Part of a small language model's weights.
Size: 8 layers, MLP 2048 GELU, vocabulary 2048.
Training: a variant of Adam for these matrices, 490M tokens, 7474 steps.
Each number is 500 + 50 x the weight over the matrix's rms, rounded and kept within 0 to 999. Layers, rows and columns count from 0. Numbers have three digits each.

# v: layer 5 attention value, 256x256, rms 0.0342, rows 101-127, columns 128-191
# o: layer 5 attention output (transposed), 256x256, rms 0.0517, rows 101-127, columns 128-191
# q: layer 5 attention query, 256x256, rms 0.0407, rows 128-200, columns 128-191
# k: layer 5 attention key, 256x256, rms 0.038, rows 128-200, columns 128-191
v101:428488448510500524535513457498515511448400510486565551503451489543449526526521537495378428428417429416490570538544495502542469557560523538441360512478418499566655517476515467567473557529547455
o101:494489477480499539499448605437509480324472435428463525434493449490477512449526497509565512545520425599449545480537457543540479508477469486414528371513571556548481543492488517449480610561470470
v102:445535531555605510532486556485551458466555564559436507461455512427468445556515457460483489526635515495505462615486597448523536499541528440528410552472613514508383442592450508472486434578487420
o102:519541462550423499382509380427484481541428530521431553575484589514462527519490521544555552435572427336570484485498554577457558569458376374545494512545405460457426460593581531581475438535641542
v103:560435471413433502559507518459549573556484481546411394478504394516407490541552428518465478448375509485486581498460480566469391467460526505494556490426523548529434514511514563525483556558454488
o103:483474633465552495492576546503551506499467440503452526481516433482441503420483433493491418539485496482460477513449475604517518417549491556464481530478583523434539509588485482518547505515471549
v104:509599488521564458468558502400512452479557530575447454560474434561518549505512500470478480517530466409473424504514589498476445415508451521523571431476500615484510473485450517480501406497513371
o104:506495564500419457553501449542389554453568490498502592503480462587486588453485569438492392463484533445476471717552481562515498387410504592405510493586525470427510566498466467454498516535583467
v105:451502588504427488509489506448639478580536615414483452501581526523452467542515480454499585453483560393554544577486549490474484494438466467434499498526469570495430499503501452433487509526466456
o105:507493484565512556617484513490520544575555546509526533384537457502596545531499526463495513528406499481493539560431461599578613660492503521483589524554341459513476460510489501524455533474480461
v106:416495482537455427491533518610494529469487529471594425448533468577346538532470562578534508560476449410530456499504457519555555533527512455482586509479537605543456507620436636480571462506581489
o106:506474501545479576515521513616479416499503448450440506481530599519492492508508520407476551550584532405541406442488526435600442463421544627402529502470432519475531528566529474474529465552412542
v107:493460554416497415457531433485488468487465458390588661535519533477517536688481457498557506554504510520551475461507435545544512530476477485474483538503514492501451494471562491471511488522447419
o107:463477503477446428411522530436571469495506418365543466579522429528609468506384565626503538471525492387440496516432519491524484615439467554424450479511522567548617522519519521572538367650527512
v108:565469540416477437462473463542524329426533495366432507541430516512628504450551478517463513440602454452498509620541608439491459513430527537454412508484575573532498504491422504525499481515447523
o108:490519463524516421512584401565505544521454529492452459531458588489502553432557519624508523488410462496488610505480497472361542459531519459530377529502497580544535550425485482533498490558517521
v109:513472559480416588497532541469440513496543542566459431453440476508487546573482480448510526498509455403462541540480422473550497517520447469480532484476567521515448529498484561457488462476479523
o109:526559533443575534439510471472480488505573492515535510504503506442480634495537474437424553498520543507459546562467477475467421512455494470474492492551506457513418533505432584497526497483531467
v110:498345366451473477583586478440472502480445470558436446443428506415515519458538621509559425486480539506504498547532510467554519479571489496488521435435507382486472561526512542491519512480559519
o110:463476514465521591561530498490427460475530543472448443536610544426452576608342478478501454554402568438435496501531509556534532553591469557427535408564531548480546566511466590447490432436467532
v111:527422388478440506437513415494599493512446479502504504543528495470488480400468584502518499505504472568517512532522523493560453538597580568592405481522404565372460542497503454475475562524498485
o111:453413535553498491524492504519492530537475564526409549466413513421493561469561421571478459528509371524554511470478551451531443541496580553482454461534493561452519451416494439482492491500468444
v112:480643550465519475528542410551416563472555479595532441586476486452463489476514546462470454426525541422509467521479477552548513466548569507519463527504520422634566544472514482494521399410550477
o112:460507535474472445452496409513575491453513463479443623512456563561470510547406559519431598518507561392665520521385527549574411464521437431504512432506516374421542602550519496423547452544403552
v113:426505451506412473533597382502552495471504553469451584452561473515549464563479600426559493391584548506532492547532554633493501552464481536572473509463486501490521554465454426482508457440513531
o113:470500592507450425442613568579486522462596536461527531502456500433442522621368517530444464474571496429415532518521444473431521492435506581494469427570409536511417652402509477533459440553449511
v114:514579420518392394449592488417459562471472624437443431525665498526523514454467557487459551464428441460543505530424393488641468532495390554482604485538472566447577531491552596479527557488384499
o114:502488365504494491489531522518481548548500486494502480508475575493430528501404524497541456574520433471534435392423445534649504511459619515506530458522493469412618562498456509440570443565465547
v115:461493533498572420635450416740436421550471558403446488454494551453483453383481491500495457483466500502456442525476496491467487430551526450528507500512533496557456502419314401533544528603474419
o115:589487503482501515570405490489555462518520522484458602537531507445510424509550458487436462456575506511484532494456534533492458486521456443452495547520476494503505403521486475425498388470492442
v116:517572453524470482394489539483713493495485527367577529539458542534467539523501483499433526518440517485421488577425537539454507536540539508474485540519450504442479424420418507508468409482469509
o116:497532445567544485487503521513481496602489493453490482475486449554522518578642494553517465477525416515408471595534417413488536352521566478475558479510528492574493391588607502511470531623508476
v117:591466424529519443485575448492446456468394499496437569555445460560567509569480445567494406549457412457530494653432516456516409470497399504500540516476594587495500528462496561503495432432511472
o117:617512468496505512480525483453442488546478501540547485631551570587456617491454486519466436467469485530427482508628377509503458458453500455614463395450506592506492602583444475556483500521447496
v118:501514445494508572408468487393334510429535455515436547555516454538440502536517624420484463530596492518515547544458525525540497463510493594512460502492560454438614422561478573496536452504470493
o118:456533481393574486556522484485498486453478466442545495492535494478484604550506573487448591530555555523523485500536454481464486426442471538555609421584389451372474425484525499448567551484557645
v119:484413492506481509468543594483558467509573493410521500492555532555505515547482478491570513502559492585471491505413418560526526436453528496455415506564621489447501414447577457444510531417443490
o119:508499526527487554541533421483575554466469465492544505485539522461499523482605537600546552482461569391466596541491409465529605574506494542442588550482463500523428466478503403542614411545540497
v120:525546599563570534444474492527575534464485453443678580471362527491526579434485537455458449553464523510475521464541553540572508502463542505487488515587480512480526510403486486464479515491528498
o120:503495509500566454456492521447470601519516473486521497532527489518481516465505518512564487450509492485457545484617471468565515489477463503491561519479460512523511451456440504526493457463494571
v121:576468447545504483471536549586477448507518488510464559442572432495520444501598464441510467462476504457488528436492484518446527534488496486481549452552533569446446508523398487437483542438534464
o121:558495598420535513503556524534528454482584533467474499536552437461475465506500485505538498461560506423470526529558516496477474529450531580483555497504482519460549471459424512538589471553481521
v122:521618498573559566537490537469527528538467471448433468547519494440513492579478579449524577493461546569516495537629504526482486534481443556405479467446525396471396497479548517459452596487462498
o122:503503445443581476519506545421459561520492478512445457504425494431524401475464662498483498419489333570548474489468462514403558500540471488526521630510552466472442464533434527496502519464585537
v123:434455467493488575522431566574564338502472490536436515502578467516504539487520430507568479484478454570432528539497550528539494484457549474524573465513525610490503528514485487501530518458513466
o123:489373474552474470539450538451421427597527541451478520458568419469448533401490405558600462499507484486576491507537490552567472480458579559556546449496531508511553533497480510451516539544561470
v124:558476499607496474434544468495448463486535528507571470493444535415428589470441457561554377467472496579472489542502582454494434557501515496421524549479571547502489458490578508523613522546519436
o124:540483431490456426464524526493562489604502424376546538516440590484502627528475613513583526416458389439468568479441524525438535553475482530479662501467451461486524516549580505487591521458433521
v125:455515479470471468397478409458477548528516573515673541492523560523556471528532491563498529392521549506446627423532643563442476481509587479478555533409562518512559454433515521539528464531483520
o125:402451543520565416439493492480548517536519432462525491532394445545472477540422496543496471481410480494364526584523499425553545383606600500442460538480545499407505555491608555616466469526439472
v126:462471440559453558581494473517470492463510473525492547516540510501492492658478606469518536497493504446507511584542585512473491476488529422480394478389465550597461491487437495552517474488523558
o126:479538541382538468508526592537349498542565563528430586605498601496499478433484590515514515460529438509495598498466511485401560592504472459464399451400546416516571491450545514553406425544556492
v127:493509475462426475499483526512480412511478540495470566510450548489492517525515544466549491547488508497452511594516545496508463446448497573518451614505470563558418506434454490513496497535447534
o127:530429522512479439515565479502476438510551453435484539464528502444514615496487453511587461503458506536534573488430433434537473496545442575567481461464503479490534599464545404527440435570546472
q128:477439465573494596541480540461549513495466552509552455394442417494485468486563473440414494458473551549451506507534596572468555531559501482483487494493460547493557550493493450532570496530560523
k128:486473475470486521453474515451567535524537618471508483471416514425491526535477499506556479485536501517407540414545511528532570582544437492421395519548509513547568518490478497541538562459513431
q129:520495543531540515528472496523529582547540527529535486411404442506544524515430518538464472454491508524462458448504529508447541562484509553448552532472463554499553508545528523582499517386482541
k129:359523502485494495446598546484532500498514512564464476466360498493490524543441526504487443496526504518614496499497522515498488571526494559517439538373482585479540531511595481514488578524426436
q130:534524518407495524463511460464505462471525521551526426513441439404482488493447561573565471431490521503555539483501457509502468523541505498444456474512512527506423568528500565585455623540541483
k130:522540472492514529438498489516494485526526585472561509522473525504488499493517512514506512473463424522507431601499530532467495498504527460489420473477464494518503532566455487565457540541438489
q131:482548454560493503455517505490596366469441451680465518444380547506477488538531489442502428494506482648437465530435592496563508528506587401506490595484523589561484458517551468412524441520540506
k131:500470496556512498484441472526450500519412491609538483429419550452462457499464447494496464433477449512504459503512546529534483575472502358491529519583499566482462485586495430436512488466475557
q132:578409536510487535564498483521514438518519493541481521466487522537501500542446537507472422535537498531519529525414491562467537520465510491442517481534527505523538566369443507485551504506492557
k132:514487524490506481518494500571491462475488587461500517402504535582575490511423471532468459464562453516540461556426448589412555489541532563477436479479406488484516527470487579538539572532492542
q133:465481393579500559549548455543502506582526516485588490515456494510480402481460489604504580525515565518469502500496516491536580506467524444570442455502594489427442448541605387486523484442496506
k133:511490524461542501541503559465514513531529477462558502441530533580484612486487502444465472445484524453517535437598476427492491558486526445521441450621537499562448521542500545517449478507582456
q134:531511502530548449334511528578504440438504455483548492458523468507515530498545492476426594468533577484576465460468506462488453504464501542462526506564555469469517481452533506413549545483529459
k134:506460509513508538463510577655470453506446524518529545521616522569490455445546479500519556429533477569567471489485519537427533470508515523571554453508529491506448538498528452496541452469415472
q135:483413493450520529530534529501573496491465528511538518499573533492438522407513520509494535519538511494457487517526472518536495515507538498543526463539482502479556442518663547460478519515480481
k135:526482552504530555439497558518503386553407549549502480455504548502468485507447452501537465560580497410420529535533443503572549483515498503539458463508515537500518484515540503407512472501478471
q136:407505494444547541474533461492545574528478538520470534521467499473628503471535417487397459491526548504551501447476478512545395499512574538471457661501476547551481447438498478556530499396507597
k136:431460534511471506487547530550489468461575559509430441494390501475525546398481475455515479494570548559479472465457506455518386454505557666534325583448460579504526448418596467479489540462507595
q137:499492553480376495565531457498488479466540497544429534507522521443569596396515480536493460513495478523603507538560530461595476504541437473415524614480558486519407467459511593502419520461526514
k137:454487500571467481590503422425467496513523514464542455524496510492548514461484493524493416477492418515542490631398474497477494475534598495552520470495503546443489466526498581398507482505572540
q138:515570609501498479425531548539481506433506439508539422487479482423474544469511514531495541443514506502494457478576532492516472471514520483492493508515537484541516444558448577483520492565492520
k138:437465507571428523466577478507504467488509497534540452486482559495443451557543507552499483436573464554488478523416604596460561490471545469544512494488476516589488464551461563594582454441475518
q139:449481550501466533595435551540522540497500465502508518494526554468544439519361473498505422529449495570449483561488518460475512477499504481508539571455455505555479449443520532488453381500520554
k139:493457589500480494506529479374513471522507446514478487508474497502491456538494494450414485509549532472521575515530576513545479539467573557507484538529487493548488396532496480505505470509533533
q140:457496439497456460596471436600524472490516550464573487540514455454544553426594531517531540507578529542472434441501532515366585533529505567585550467538518513580535391536380455345574464455566502
k140:437435475536442499552470482462472534607500555461575441530425599514485515542551485610549571419406607507521525411530464530440522570498411473511621360440517555600562544464445480447455417528563523
q141:550403490531443470444479603522499364457517571493599447550445455494624504414491480519522519489504454360546554567435512530475564419486441547448530463592559436542528556534457469514547494536528510
k141:493518532459490464487491469602503471498478525503551526495440559528553429455499519476539496444490535485477527507508536576478523478562490633537539440556496387496575596511534516447570540541613485
q142:541502504410469508500468514525437477508524525443509515401525477463547404514563529502411501414517498529605539492516517529486463518471514515491469516456520514484503562411451552495551548473568504
k142:527508385493467538519529526535443470554561546385526545522523446534491514485443486459427527443519521639503515499465526535421497470494535519464491500450516529500504457463546584503475492481386410
q143:542511489507611521460496449447595456619435587509513423471543516410525415452519475443414493486477520546478431538560493547410555509495517516537490470533454483481506548536558479473546453450476565
k143:496597510542676480529516441494554485553428442484518504481514484429493439526488459466364572475534501513554457554586479562540503565494540506546385464544507574596530549502525469472534426600449537
q144:523491472536453618475477559492496527523446542403460548602503459500462530445479523431548519464580468578481447437519466466517465526474528431530481557507444479519494499531531517506504526419474483
k144:475472490535485606606628481502500553522454490498516480586411429500505532532403379518525447446503523490474486425553426474457465444509541421545435626509536522532478525555531508511439564470472492
q145:458471505550483504508507580546591533452519586489535536525513546525481561484523466453483474488522450439476515403571565461514549554484499490457534457518466443483549467503509449474458514531576491
k145:510401540424532553407576561517451563410510423523511521530422492594441520510532463463535399491462526513461444444597468468451545515525484566488558513511538512455437540421507471472429517527586490
q146:387544599587522504450482523457556602469385452505450514479555403609534467538462517526408518493452475479423501499554540512467474470494544530453494568525402515498493510621478545496547488537524556
k146:394493580465503412538441527451518414505530459484413491600536449506498520515509551536514536541569508439482584467527532456529508484499500538429455599444470504471513480524416461572643504472523538
q147:528536487482535461551562458555424478523405531509494412468475459397451540578466420549549568450550558577488562416521496480511412525498468552453553540561417538429528502537486508516499565559540527
k147:455474453511474555529557563549456540464464629463448604488472531488517487505515460548501490524500529507469494505508440518462507483556484476492445502481457553512509607517540457534549503551506482
q148:434463513487458417546503450571580453410467527586507511480413418494546517469514567402511537503515430493584484513517497454491531541528538566509487450469521514534481562533525451451502522525576462
k148:494510520511482518567329456592514448527397430483520540527532441407543564477467537547411514457433456476472444547522436468397500523523459450550485428464417536505517517556633472439497568520508455
q149:558526440573550470376540542504399538505646533428565487512497481433604507443615492489480517497580510568534361475490512451493508535484494479458448627551577398507473455446550531473450461482464464
k149:504516452581475516462562542539496526508510492443485442505474429421469515502555546506472535498434420593465444462559496474511498499397474533568497540559663424569459449505528499489415475485527550
q150:462550571478485529526478482420568519520482541499385509478530512482480501506475417516524482544453506492434442550543543505460516516622578511542466500518442545506458581548468582537553489607510505
k150:545579465457538468447362488432518486459519516560474475455444482494513527457431510512553458545526483459547506467465567512537462595475542574537441505503503439514548523465457526532530592512479602
q151:478589535495536521562541451566560487450450484501489548445497440586486526554468535543510534482488511488550503506433505522570481496471597485484450527413458501533614408470465533564568461428532473
k151:440434603521491538530503403521479454576425505546464386519470512482492614554506548619529535492568535491451446414465533537512446444602508471412427501441421554406558413425530501523544497521465462
q152:470499519480409525498515517526544462425468489580517506447489579493588510516508503558530529416501522556540466495516503514459464464458516473541485510489461476532465487453497461456516535601507544
k152:399511583514482502510516468524424559508468448544536490575446566451523482496464477631545504470431616527511471569468496540489502563541469427574628529456459487441468464498486479481498496529436495
q153:579562460423484534516519493501486478492606478510493494543492525522589504598501395573562398448485461526523594512458456475551455552526459520486434485550530549433465435607519577574500564495485492
k153:535543510426532394557531437519465448532556572578539514475450621461542512526564453439608414456495408475518534551586502543570481625499499473399447470462539460422542473588432555568453517472516447
q154:548457487531590406502474539465464509541544535484445449536538502513506517533510428449508514483538475495573519533430413475535508507516453456450476432450448539444496541487423500496588495505569488
k154:557454474412569461465497478475429516463481511525513476489528514461537560448453468430522493563529460438443560520466446503500401458564459464394586456452529466439531528511502502563542540496564472
q155:558511395502504544487567427503520518503450430454475556532507522465434450493581506387463520492589545554558484557498482515542524493574531534510493468491486478480546471514447445496490498493527588
k155:594535376517580516514494480502488450500447486487499459521480536490518454492484531530409512490526471596477583486415445474460467476549483472477480530481482573521536459587452386482481491487501490
q156:498425533493538373473456508500506534600468461484576488474462603476448506591437446566442552512595544466564538527453490529515396436481507443472467581482538468531510502451479467560575480559527475
k156:509495514576454483508546456509440508501414468420552582521576511565415511501523498497512545455552480473471476610442555475488445299502603455500538548440492492559473505556460472669503460580492512
q157:486496477484550509528536435480410539539574597572551447500585416505442472567463463603533456460482477594576514558527439422598467570520528447518506475536513435538437540530520492493518513456457395
k157:526504403480496535479540566463435535471496552498551507484540540583466549480432386473474472480423465430470535565586501451570444557475512478465444569548553426576521557548456485449454494487486476
q158:509559477498478468429587583423586499566496458465417514464549541427469448601508418537471480533573471486624442510502563494527429506455472482481582582535541598433523448528473456550565506379464544
k158:482497443493488426534588494470511509559528453474481527509524463532453494541446417435457516537569470456572419498457502513467495479485528446451480567476438552433562539556446495559519583405555642
q159:532566444512599497443483444406463521485478475539589419558475494398520486533455429513489508448573540492522519462488448501415492498464538565490524458543467542409481525501530512576478559460531541
k159:470529457473528467504556506489522543474525586496537495547502547451521409486438489471494493516513500528541482483443503564487466520425481573508497504465478482499510583516532419517435508477530500
q160:543662414437538578485464551471546519527568464529487470513486500427556456532526557590494537529407506532546489633428460439595482440606469559448440509429549580462409497505565495504517510504340443
k160:535519485513572483518491498552472614480460503564467389470484550454469475471504499565474560546501513501505627514503545456563503523413443535495510486484514501488432417544441501543472456443438491
q161:534499459483452502518554510545560460450547577542574496528510555485607498559545518457458422495449505477467432524473562531515554460490477494551474560476547534481520521478492478452496491602469482
k161:481561544467497524426493504508512565432598499497542566423364551451496432480544520487546491487481476461513485543538584508507514596491488541503432488543493476532513493454459602519485609506579524
q162:518491495524563476456493538541512452537484508553453487476489492428459544555591501481467571506549569505448532403497561496484496516487503613530514507462421569539555464476462547459526509561556482
k162:456484428528534430444505531510464456505523588453478536531444505454385541524497559536504507503480521568459537469526543509433506443490357562485540483391498520520443490414518478530577478517488476
q163:510554448546457524480484488448512551443478484501532468531511488497532481398529544438519530546606524562581445561469461541486461475506536441479468521457563556467548502496522491495527442367568533
k163:606439632514491488557445422421596472535453522499471379533521459414566527477506602466557568529565438457509474501469394543509346527499450529505518496469463542657593486561573498518501544402524526
q164:503456399571610506547504491532453489624414533486467543508507562553450483646526473519507524499511524424568569498463376466557563526482532438410459499429543481505551474457555478567640475478548383
k164:552438517604600528525494503554465465474452499409436486475631540568551502575401443484462549547486507545473576505535364436509466372491452514399552495439597457418503491331581415584500400489503481
q165:592500468462556475523545568410498523547603524449471542491552537523485572455410477486592405482523475483584578542503475553504482499580496523412511442473499523491468496535508588510496535502499521
k165:576529364481576575515516508477491383537490506477516451485551519532562529470387456475570482523497455481554565499453499634481447494464592525475466500417478458476481491548492552500506482482501506
q166:517511433513486386495437531477498502473467458581438567603518437557496513526492440444509556463451480443468539447484531581463478484463428524459486361411463589491464515478530486528472492515550566
k166:512490504426517388590474460531481546463454415499494533592535499480572497459439474419494539623497520500495618538460462521503474523463478439501580383469453572444424403476497462524523503503550590
q167:496563506407542423408460501448580559424459454484443473526494539500530488588551523453458559563543529545394467458494522523513430426530520557509510519463523438461481556535555432472527494522573490
k167:464499473397526403522435480510495550500457458480391574630523436413492539510557477504543520520534561459516524498569598521483515493506529499500587450515506579448478552558522493538491471495483533
q168:482477501423425556578473423493527448480516533531513576386552521512496510598470444580623315499487448520444463433520506441426538532560599513473504525557449488582433558434461477445447458494631590
k168:429487456551471553553466449506424412543548562512575578391548466534532451519394414490372391441499452540472426454508513503502558491605557489453428545476421480489467498419473623464485550519526522
q169:559536511428526476523562505479539514444510478472452451456506524442536495434415519488452578542526491473639488526508559577498454479499448594481506421478492468490581573481547578472517482442438478
k169:532568481453557472546593516532533524590429471520433349474513529470511609387488464562504564493486406532506497516463529534477430437544578537485564429540484495421551533533614555539443487576492470
q170:381554518454486481498537490502475517487469479459500525535474459539467486522514463464458500554393512547472543499515538525557506604560478442555400498487549483487457472585589572430395557535503444
k170:465503593433493464555499580508554550518442405508446502509518553540570671583543418517507454508435420595518550456554549484620521510419526380537396440593587476456426470523569527522507409456508501
q171:473553538472543491518462541590482565426511469517441491541512503475521468546533473496504569527435505471494533494543539573612497424475516540499557496518514514534504447423442532553488511552517472
k171:459461577523488431515431488586474524466492531550417474520498499519472479527610560504514537546515576501436545469480523484543534410546484500481573481529426503570490496422547514565573485491553519
q172:574464486450458521515430512509528516543523492480573456528549518571526409510527513533467453470445498553507479519529512518465616544482506474484489457470452502507500533421556475523590474443477504
k172:523473345474478484496421509432471528531421450460563468545496534611525416564400410493389429464452597400532537511531515646460559508522560486471479495507550508488579504449485560576519539510510457
q173:556562450475540469442387454420503534528577541499469494599495508499561509457607444509521442469509511527462523552465551462517546511441402494455490567514564538460497467444535522514504556456531485
k173:581454507513543394512384541365497530487502540449482532548435530503498519488579520399600454582412498401515533517538491491571448644408491514527459504539560559568590560493516517515466540464511487
q174:479497471450430451508510528540461553471495475586480490520511507445479492502492505476487525488479523449541518506543574507540498499460464519528527433521491564444440465553566504548498535583471563
k174:432518463498431484501509553496583484490508601460460577533516498475491449437523539445446467554529478499546503552522427528509523489536490517521462392421425497470489505529530502459522482484467488
q175:527556540455509466532516494559539447473534462441540510493438511452506495550468489513550480504487529537562548484507527526571488545471517487464518538555578513502522446526496538504512475426467553
k175:482526454519450523526543498570570473539518486479460458459521560595489528434515448528498507454553465517591524561487523510460523482550608442489436520474523490477504510546557527529467503452499470
q176:477541564459572500413539586491481486548515503409543458455406392482570478387546475477485521454462475557541517468543481585525577545445494562489507465522479474559549498528517560550507474499487527
k176:532570520477503489459510510475506493490510490454456477463447489464505402479508519473536521450523512512527477528511538612468470524533493533474461506490516480532534535476519496593591440473466474
q177:556431467527526529490478503577487554568645571459553522471488586400591526425477420577481483446462527497485490520550522487481462535516519497468456534504457495591497486457496429492528505530459598
k177:513501364518523527484572509486437571503605550472567438555409504497441459480438442555475505459493535553532516449512564542501513446501519591497555568474527517608467464502542484423456570532461590
q178:514572576518513410465492531564420524441470512387538432537533418518480492561452510437565494547478475552517529427518493530486514569530550497438579410560517443494583532482497491598458495478509553
k178:518609481430476514528476533513536509446468478480487513503551482583539475573576471498558466431496463543536460538476569568458512499600512429481487487521574457522542550542524452556557513532531506
q179:556532510478592466473459523459587497541463508501471547486502486522394509492497467468511547540505505384475530559457481515590552451518515586476511514490552406533492494499613505431452436493503488
k179:539472456518607416503415505511523411536350479515418534430609514500550531523546579520429495536560466499464542463542507469527522407438492575528509484507489500571479495562556442496535376511523466
q180:557507488539531529451487508499662484501567404499454389449450541515571472491490525496472466453461503523501631569406417523517528403428489520504464557546535405470514576540488491493523486489477570
k180:547521546605544467540421409561553469462484410545452490492422527427448428511492536484558519393511524442456524576494434440509511502518573509494437509643486473517401543495490592483450468525486532
q181:427583493476552411552527460436559584593486581442470537455477493538498447598581491591513481493432518492540477524520538513587459526554542474528454607424445540476450572456492458524534510499477538
k181:383562451405556404493537488445469588497462561478403490458372515509465642466550487490507557529514529493462652409475484485482481470555486454399408549521535528437503466474511482556451585514470460
q182:497444484460411526526408432526514451559527522491598523455473552497446521487483397591508503477511465463467547475549490458543473503475442516496524460516476508538428474573551488423474543563532508
k182:534508471491513445580454470407507490561542509476663559572540572499501483541480451520471465475427546491588491639586471484590566472551470461545617387507479544536480522594451450447461410502502515
q183:422506441498533617570507514593483492542436545529534488476452389440474523412421500439408538456512533568443491476453514559583450497475484512530474482400485463468520437506512455489536449576513533
k183:433454497479566459561585572483496505511471556462523517550495494432515498471416474554498595541562512527378487427563518441473402499465525509546496459560450506545483512560495512516564499516610483
q184:529476430515507532522529457461539554517426558473462520512465550513464527478440547438507524497394502495422616433522496555558536448493506502465490510531504534486486434499472496565584568537486522
k184:516520489445515521521454486447599428466594564530471508534377514464503467463504556497513441509482536470483605449529454427493516484573498579512438478506488567528491501496436441523481586549557519
q185:491493355475482523551457520608508521508518469594523488477472532483569469581468507492498522470466501417501499537493501521573547446481528449507480477501407591500539471537473438525680450528347483
k185:418599516467483502436520533561551554521528507552465395505484577519424446473461477505445550508475642495502512450570346499505511484506448488424480463548422504450515452500522500523638541476469574
q186:511495500486518540584550431442524528566535524551580538444496500480536558505456487495432442473581520503484431521422475499450537539536539528492521476482554484441578587519521456481392505499526511
k186:562553522506556539523515485522453541456483548568475613361504488401509579531486531516472489544535500505566443534421474506481453601479489580594435413476474475447508562557463521468435498522519521
q187:460521509431550503530465495497471480546506439431548570484517511445526477522528490515514476548465511509418481485473520616584420471499565489491409610401434497529513467598537522560522495518403497
k187:494499532494532477501558496489520489470504456395459505499441465459484562457488473570515538505537506507513559449504570512541451519512598475490446566499540499553454411491454521569594471467496513
q188:513518556520631505523540517541602479524449456498495484434436526503548505426568506556437534467612625559491449442517546479500530508495551495475567614496530508620498483472426427497536494484659382
k188:517454505611515529478431476516497498516481534512484561441441495415497503490530494592505518426545529525501390508524518469414516508538523610542501543465534571531450555435522442570533482525483484
q189:518601504459431459518505489468461517429504470533408502513487385441594556476534536453472507464545509520544523439517568473394446474501481565445546467504581543419479547485466528446449518499518501
k189:480524481508493498562451466503513534530497549500432523550582469471559482366540531521552496523454427554573467498499456487441504517503500421476528473433508518478462494501556554437484589495447527
q190:476502498544488501482495474443550471508528516456493544500583534547542560522565525492437437485554497557548387458534548506408490507449549514492611514432545479485538415469495463420455582364497488
k190:524504392531508521415431455516492410562514506511478510453524460663493528504507445516479520532534519550610482449564518544466541527466472606558605521463598531428444469418510497431461526447508516
q191:557548503433495535517486477412367538493492404509481489554545421438461473454458510528521526555425479491526543492592576479495490535531508504487507461475447563501480478485527583546468515449421498
k191:505543474540446469539516570410565579484531533497509484516486457501510484500498492459425466556454513512552551517470551475446505499450545465503467436492451555491456476549464532511486475500530504
q192:484542424477487572523543426459535590477395570622491582490476515648440499579433556344468462446503506517386491445601609478568576471454420593534464509475476598495454455481564499517536505545470496
k192:445559537575522482543468440516566480504493498556501548581432495472493407486466581490478436558511505462422595528591429491532563575511482430558422518506475631430566402546465480549437535534541471
q193:475459486505511568510585496524496395623431617397453552483535495511486534589423496453474463518575496570522546483458479531573405520551443442528529537543490566517433420515496477448484551473510494
k193:597389516500580570529541505508536431582471538432523559395557517518501564511433493507521531448573417544483549505518502478453479476499539484494354570539514552544486441521459450484480462528482513
q194:471475488574503405508448471454457458502537540557475415511449511544467444595475476448461531479483481512507566509499483536499520426465495467537457427558394485529600575368509548507475495549479545
k194:510599568569548459500481481527537419407465478524465459538486497521434466506526531448515538560496549500481441505418454528577523427470442321452545499604427462514529495384486505517467415562518514
q195:460460499544499469495590515584513530451434556579498473536475565500443514585430539499501536454518468414519512519596482501472420472462474554483466508464420464470482434629547545432562570528599478
k195:395429536489523488507664468522479455528490459552575613582539556509488552548511483526595557491508468511415540485522471493456473490437468458447578425454493473373472565566544463545544497465475524
q196:483480509601604509436567557545526444498470510540541540531414521491485485552552482468400533484473502547494502419528536579561492472439567491483500516431446504514504444500541488546523467505516490
k196:467485565550536454422601536536457467422439502511479498496484504472524479521590501530457509512555469567524515481484521513503521442556493481480579572513518524531482453496605396519488436595502442
q197:462436539494523472483546505550396446520493444511493427473558470494572429536473516489456493495523537547570539478615499560495531504320453533551566572517470545466494484449413512474525490505463560
k197:391474550515510494580605543523488473578499510461445521592502426488459493433514503482448491399467558493588506504506486493396509481553598534509496551513467575494466509463443546580502461533532491
q198:599508441546471534506435456463433477561522442513489516531492555608512472383465499515401450451477437523458467522495505508448570517471444529525520428542483447524495534496505503491492455424511527
k198:547526496550517515479509454387500491536426409509495469478520559490468420513379433551397441441479471510542472574444507541501487551360490539554523517522537474458579463494384532496511460453513534
q199:521552424580457458494525555519552429420437512530511545471568543473503473533399425529505494535502462494524475521406511524529495523490502499495528410506512417480583555487488508494473470564514573
k199:583528504434493541455480517544466489399467470551466450460498541570527429510440447535551419564504395512460485511459532515481491544439477520513462552497426456455501482525537534482557523458553478
q200:560524498505549520503554448464443522490530503385441547543515509415519535448553512507524488490587563462548514494523464449456427524478438553452497513552523525427451477478477526537466588441619510
k200:579511422536499450512488492449476477499584640345468524579504461523594532455455498458490444495529481527504513508418510547431466426439549575542408424504495515505519506406503517567477511368548469